{
  "n_layer": 11,
  "d_model": 320,
  "n_head": 10,
  "n_kv_head": 10,
  "head_dim": 32,
  "d_mlp": 832,
  "vocab_size": 2048,
  "activation": "swiglu",
  "norm": "rmsnorm",
  "norm_place": "pre",
  "norm_eps": 1e-06,
  "positions": "rope",
  "rope_base": 10000.0,
  "rope_fraction": 0.25,
  "qk_norm": false,
  "attn_scale": 0.177,
  "bias": "none",
  "tie_embeddings": false,
  "parallel_block": false,
  "extras": ["capped logits"],
  "init": "normal",
  "init_std_qkv": 0.0231,
  "init_std_o": 0.0231,
  "init_std_up": 0.0231,
  "init_std_down": 0.0,
  "optimizer": "soap_variant",
  "lr": 0.00459,
  "beta1": 0.95,
  "beta2": 0.99,
  "weight_decay": 0.054,
  "lr_head": 0.00669,
  "grad_clip": 1.0,
  "warmup_steps": 200,
  "schedule": "cos",
  "final_lr_fraction": 0.1,
  "batch_tokens": [65536, 131072, 262144],
  "seq_len": 256,
  "doc_mask": true,
  "train_tokens": 692400000,
  "steps": 4890,
  "dataset": "wikipedia_en"
}
Each number is 500 + 50 x the weight over its row's rms, rounded and kept within 0 to 999. Layers, rows and columns count from 0. Numbers have three digits each. The size before them is the row's rms in percent of the matrix's.

# layer 8 attention query, 320x320, rms 0.126, rows 82-122, columns 0-159
082:568547490433485457568592539480504360522430460429550434472502538460489551543504563565524530512564450580489490501469529442436516540488570496429488456421583531625532466489551467542459533556570546523589481502565457603558452517472537502496464480517524485543466474475502562489424535502479539439406452559427539408629439515553538576519490467523602456468524492562541485602521527523591557521533547539506484498608464454491453449512535429519460536436472511459513536520504423477575576453398563
087:557513436540501518504456436402465537428515502489588430521489537405503415574465457484545553477471518536469443559477487526474499478493520470478575478478540478372493435498403487468495507531476531465423501629519622478511484549501457529560499479548539446416462455574504475487441556551583513487453557499474583479489524488531475509496469552607496549429521542528450505524549510544492512545564577477548585500493441476522538433477510532419488504432499477495439536495475469474492502456413501
085:597509483528448494575494462518441509430547439531347575504487436483516425496549525488482507477432561524575421538497491573426418453442522572660453489496507502495421499558528535434574394507524492434449493431497444509466450471560512443578489457475541543568576511505479506499507496601525467465436465575493471491514556440483482465401502427471485409499473432559551465481490484496495435532610465488449505593525476546423455477549522554508522416390622486589478531495537474454445478515449539
086:543505511459512543437535427479509498541467598522510516528370516474583539541508568468391572548459478524464504519473451549552524509480512516566536489471517472443535586522465425454543473528447522505505484538600489518564422517552484453517433402475522527539491589510468546493487572490517405537339457589452523518489557496475472473533593584425536450384492450432452456498516535482464551532518406604487566480582492438464491442489439513484446509490596420519472510509444448502457427395510374
082:531444569486471617407534643487485519472531481580530527400511454582469539458459484506522534580480401481499467502439500452538518537558479444448547490515403466463460446552505464462469512498511484498487502580549585494534542502414464452508473457476463527485494467486428483559543516476524483464405542491610488490524570591444559546514467555524469519470573577506560489406476472510445566583437535471505599536508456530440498579582577536519410594466370560483518406417481450496649473527607547
087:553457515497438495484520560501425499453447408555568553398515599488487531509549419523446542530468574536453512531548529496481503506406570481463530461447476500494486448465527464459480466428441541424517576562547568485456448479431493546563520446463480477514489439569408473505455493542585487396430536503455424485454467418486548543502531497492513502452530515499531408484565512585419429534499515409532521521486480482487438488451458557505487512485506491480418529514494462564530486517436557
090:504487540412512436522468536547461486522451543570467497567524448555466422507376463524499512430532575461555520668561526582465454495469514495544452535512515603427560486484590402517510503487531456514407382557518475450490475579618539560462555533528557485521488457463498528529451500488476506505547528497548450525493539423407477587507468563521559553488500497552512500509506595464472482437490614470590482536530469532540430526601433476537500520448498470527470551548583566410396556500602483
094:510491517512483390506514556504537533504526542580436464490532545473491517533456464510474550494521504501407626572485540462521513464477473496611497502498546461481517447469482545386585508374561539411515494553462537468446434511475548470505397413429490479437450447483551483450491523523505496471500436587451500466503516548533592515456455583495524398529438541492433506502495480583453404417477446457491495479469569536568499491414509478402481429511511494543537480496500410563494501532540573
084:485553563545523443393607412542475515478498488461536476449590477644494524479499380512546556559443457481461491445470482488428380428501519437490535471548513525537429495477604469524481541536535442466441510453579392514471371528471496459571492512523465487472449486516531525493520512413527527502505494510512569491592484498549438602459424683499503493541584559548404505516528509514520467506506401473415394485512472537527461465493517563391489490514528540513483493527412451461514508507434534
088:515516422494491515592464567557592512539509406436543493494490451523550426546499486522485543477510547438450513479455520503569461450525411587497500538491508507479394430479568483479430509429519527501481535487464503535416541480521508438579496602541533525615440449539580475525442522522484514503551566509491488473446444468518540511488510462476547544366477482461431468521583526529492575611486481450541488558568531508551497486561609520518539499493538511521444507528524395494555523477405417
094:555482470489497471444505524551444473526549528526487559444499551531480431572472472491547506495520552561480516454550597465526460464455429453544422507580407558485415489472532524461463495437492545539455515502494621507588454472536581425487495484531633512448475445427529471507590435545564494493399465405442509417485546401550559415446506530539419510420471508521471444577553505485542466587499492557470511461494494521525541514504601547519481415460561512546457406506500508471504428545531458
092:507427469399450503488527394482511537508444441429465507479520454503449574496464570481493471530438544471507452523608536556639521594562511529495501520421573440588486512405535509529588637565562447488473434529534467559493460568446514531528517453574450578478600519434465453472442471446429505493567577506569561530492513545443504508490445490594585511495499528504555458443391585480451441471525544467497485461493531544479432428507416524445480462461451542519492586614513519464407573518436567
089:621450444594459522461373524496524436486529494488517500477528548484580453467475457532486517363536519511527485528434512475564595453559543473478572522476429485524590532500569497489491473497430469477458474445457427464368490548459442455497467511492437450465390653514471569503527510457489510505536449515464517471484400424532428504528561570484445519489417493519479487348550548528495525471509547361467516498509454527477549528459434434463538464521507578517471512542594567490408548487463506
086:523488563551525535572444481440549424588494511489455342498450574501580548445516474526526410499457560502523438583553466492551469462638433469519506477485485580495497471458502509507486459539460487546468502481532504496478515483613449536410513485544616433434462559519474499506488542562506373576498454449500504473604553511456452541495501530472532541450462442534508577477523510485361541430597606539496535407464416544524515528592521545544541510554400401518479467534465499535477456529558483
059:535431487402458492441462516447528502442434548444523590598508598439474526490492593494505526502516474466582457507517473437499564522457554514571444532478572439462457530580518531491458384570472439505523522439543524560465472541535504637490533475532424540447486479572470474545522557429450497468484499506587461566477581488438509423502438511570541453545559561430550430461403429399596502581509449450493463490532550530407488433503572468504463489540443490569556367541465428505454448403526521
060:453516527530365573511548440483542476521397450532432476559454487578473509483594452438458442534477528487516532537516455496523538520454575549535495498551466509512516561463420455454355453563489440472519575554535479488499521593536480473523465503452426499460495420460451512614499492541505523474498526488461578570536493435494572404430469413467595459506521433476537523536568405471422548546517434492495528527474539528484497532432521475437539427490602597559548581505538433516484503522472612
074:495492509436478514441522555566544527528527489469466437577401414536500580458562424536511498502468524626517469415501429477445553529573532513565475502613522391499525476504536382450576409465475445462539486403464571486541461511475615396446537477514504523506537500431456508463489452531423484546613540490470448459486544461455596505467552526501474505472518523493484497418544574515515598509446473545475509531516468437500443425474511527502514576436504503551480501566529580440561429433549472
092:635448431475545516455441497481578444476477485544649576533396428497518604367452418438598461548520558599553474484526443538483483573565477390517535457541472510505501472511557454476570431477464464529486494457556485473481465440418540357512549559541566447492508567432591507455520485521512535484481547476413555508408564510433533475448535583525444506509522556515492524435568484469582443493499500542554467398521510476480520512505493549463501498498473630555420450495530487506457512498402483
082:445550535510468445560496455498449584494514495506432486399577526471492379553507605519549520491554473393501606481501540518502461384455493596507470473436529547532530527560487548505347594530596554477506510510547476456443570472570499487487431460437420540525533449461493518554502480484502448531478445508533554532543495416648431552482406429539581448460535472482452495535511465476500382573539551478550403544510534464503540524499499521558517477446541501485540568478488425470466446442513458
107:481489504463454492508509505533579429486511521429493546515499428503476526467519501536549425540444506573585457471511396464412619432488517550517495486466537479467439550500481536485527454409458559580526465430365555521581444472437568523400506503504557560509516528490492464438436412510464511523514547429547475592443432516455565451574527462552569488438569484533565506492511516500556572472486369522535528394507464553634406491511438526549450572518501431509450463551486631556555400512498551
090:560461502549522534487535439489457477427455483460539531458507481531496430490478443483545478475582514465555491509509552489484517376472468497445495449497562550534400575482463545533523492557528379480503546426417586474439482518559435506477533466529534616476549530539493578493548424479553551554571417480597517491591459508483550414560544495558489544572472527494504540582431506496554495393537560450551572542526457449472470502480512562557526479449553494423462503563506592526553476489507461
088:487537431532498480541533455572533472516542464548492478502544496528522564568543479500467430494471396560489435524543585527452511505510469540481486597537537485422578554512454439462529457530470563528527439553453505455533516529519535422456555447427501606518485567476601456454616528564544476497362564505534439584534516508519551495492473499442512487463496555541545502406528553456508539435483527512381547520518517517472528603495573456440466559404489536499520521522497540529505601472557448
097:481484508460417564479446458556451473564502567555475579616541481559486555484506568426532488626469426476597424536531532541495568507495554631497454448462502519522508560551416538550503490483547500520426478431473530480493515478527491474502492560576520499408597490515442565530485385477396535515461527458434519512481464434505535575479479475472472493511490494555471495525474435471484500571513477592572529506588492562558445496557467480542530552524531455495443466562505563456478475543534522
087:487534533494431512472435555641488473501517573575450538489527438517486471567491522473595478471592521570486508469506583520503539424524432507488419477474528563474548520471568587508454522482567563445455583530526551458459562353575517466524498444507495511572508504499544543506548474621405472445456472522442592596541490452494508542469515413536524450439431505478452508587491563450453483485525538522530416483589493506491490525452598510500482449413498469538400469493474522422569458503478392
088:469474462449536503461520573505493511408472477520526512567520458480563538464473487530420531450519572373526476480579563546514559513597559392522458514458506478430469578548474508514531496464429440527566515449440606490535567537471581453523597463509432500501458435518501461467510575481461453531518492561561463417438569407471525531472496461542532540443518514481521524441651436470470492510451540514499543549540442563566551494393547411511539530519484496520539489592544521462445439522420596
096:534507467505569410529543500510473461474476572515475565521501481478544496536457509570520489411477492588493544511562449501528511467444569546515481492493472528488508538503450469507544571513516481523445429516489609412517515578466429549555552586499521466509596432462547520506464423484499477475437547533558509428501530391492495483588394459558582448593514443459532537511444531559495437524540567551516440588521502565514387421562385598512501555513451505567512580473597463524491555493524542
090:604516546502481481561474573457518450519507629570590506556504506513529554478597488504451408513451462576496492537394438465481582565503507541510481558466536483576588498544480557527474522546433540547383593509564485442471523485382548546477516501494462509571439592502508450480505571572517449514399512580479615560503449537485488473442511469457383502540504501472431490473485449475570548606540460598520444501567469450521557588368455492504470502499501397514496412468482550461527535531541551
080:581467475511568506579501490539519439506353425486545500515443517518467536431461510439472435511430612478502497496562432443492541542480482445464521465462518506529382492483511535501548391511494439548548535489490455442537553498518456524531467523570504529467505503471486495439481447472543468393490528532512448409391472560570495507484560515621534461424509543491543480575614493444510451533432533537583406439370541494596545539541470435438466488428449506520446505508518483596437514521438560
092:484454455542473551490485571463569515444495427514480554497619428508405491543492531543536461483548519496491607424467514418515392462434550488527473537478597469463504499503479576515577523508532546479519412546426382482440454553447539482587483523504388464557503571480502412535570485499475542481534514499587567428492392564486546561528470444465506596644403568481405511454437444558561568460560457537486539513540627538479554429470505413515528451545512594506506579587512423582549455543580571
090:496490584506458436483529456412560539494527436539538445588510536475448532625499435476492488494480528486433486526467538497476444507534486482479453564538474472447538424485370458572546596506491479461485481488486471403547522600522497541499455397451431528465533521470530479480547592470555410517473542460450499467486478429433483500558584472409482478498502533410399486501517552523573513561413521527487452451548462500486507530494488515521539514495509509435458535501497508505501340496527439
090:511504509538503512524525488540504555497450561468564574420532525584493444470409480462554405531444427433532578474498470526507506528542601586560409571478519453521521448563554524572563512523475421567631533498504416553521517571439539529432461453419487535497525548573472501444530461471476436477519432440449514492587457572463472549514538426539464434535358530501581550504441580511475398368499541476564507484480434522530583439507562462454527582549524414460526452402524606517499434502473513
089:487518554590507498478455579435562495517553531552541608551453448484498526490506475485572460532477612425509546531425541451558551608541480508431387492436537590462513465540517463537573568455483496417490471484504458518534485508456504471477537502587546535460539476494475498508544508397487566493559594501574517561461454512508580452467561523503480502585510485561481529582479471504531465496471571439576491477486490513584507480526491559549477474484473540586500525537507640534485560486425502
085:485525565449489514490470552540457582613507547577437482472566566606496446512513512471553559504574485473469594444486533535554425454469478501568371498594472459480547538535514429486544462486569493489506512600459482472458499481517523497488480563513516513502571474482594526475574482524511509532468445546446467467497503496652609541494456451457464445448422499507424545596481410540481457505572549493571512492558555511509568523502524501485460385502505487471519454509567488463418547470529556
084:456431436447496522522496436443550503476562548464504457560460520528434477411483517489512455489491575538520503492519527538521337483495530542431424418569564568507449573465517474467543476493478608506546561500546476551471511566447569567538439516500542567529482518448568546450443555580502558517617429575552405472549474490427502541545440464613582525459493513437489341554592512478491413564428490428450509568477470447422492490416443509551512485464563543494483481509597495504464561495505491
086:473475485515495510527423456560572535441493547502456482532496511450457505535538526508437439479474467485505477476543542525350483586436424437462442462463572513477473511434480464556462523492524471525408455470571440577543424623439430540523486489566460559532585484491481571520461508504489473397592451467536490609491480458525492536504537477668598432498446394468518474534491509508451495441467579499515532431540474467652533494496497532557494507541453445524483544453411570496479458558484522
089:484530564568484513578497551473489495489501479440433489535509537496557432513609547528441491524535480554577561424456461470514502449490454456438530440396534496483483522497547482477477582531437535584512583498468484469534515437510501440499460507507575561500503506548526576367505578601511430472580429439499458512428622521534464502485550486507557487443497489506586447542494468493491564533549502523480479472522409472542611440497552540400527615505474540537396469429409598420491429483589472
083:501533492488541578502465493486478415510519385510483523570449515443555563564581551509466531511477494545519508522554539463522509568559453528400493481561498509463548425468469439506537407512468469440534537460423438441512497533516565538599527467592480480397488514584475390461559489493534459525452467598505443443643507431532548474512560468523449515534491528526520528452445450459455472501527526585486574569487514459462570465449555504494515425453434399660539552487462530532505484508528476
090:511472561399484536523576522464442524505581487560424483478425514449476532501496569578459455543496540570436422450583573559503543451490397513508391499471492540441458482407612468446417511535476631539534492507543584555479480455422492515468484453500500545551510443479442507522403442572595534479549425487533418491532518508530478496515510458490617458425473540499478569618433461513516560552537503453393479547470564504445509635540439537525591531486522509473513432511521541483557417555471492
092:527479448530492451456472507514506483522475533500457563497424452495476486464532450435450512606565503559521463542527512566543506468471546449518568500540439444532531490448559432396582512511423456517535517529455419483456430514412412528438474541473526485370529635455572564434537363508490475500502519459521479570397548461492484475469571553474485460556482501464385484546529600529470516401417520476614523449469480412558435511467470522534486495527501544563537506495519562508447518469529484
090:503583514500481493448626480421441486492486393475571537526471468513476585468490540426520463601474509555489490524494509476524550540449563506488465468507504518555545441490514562449547402560511478484516524510502478576492548467477478461619468582440433506506515474483547485565483396421505516374514561561485536474560549572447403425469475509467385521535440513540553541430526474599576422524479423500446545427494585412385545512522436457481449535642460517497517496540502424487576536589527460
085:528482505463498527528460506384487557441578525478452511572488501528427485499483426455497442494592438535432461497484490501402492517596467545584488541513532544466471553458487465454435468550431404614557517497505414575516508497469515503593522488618416505534483544468397486456495552543407477520462600455561482517541550483516414566422463568380480485557495536527539447481562619581473394467487521460428513473455524573491475546518537493487436477548426538470584548520498497517477619563450490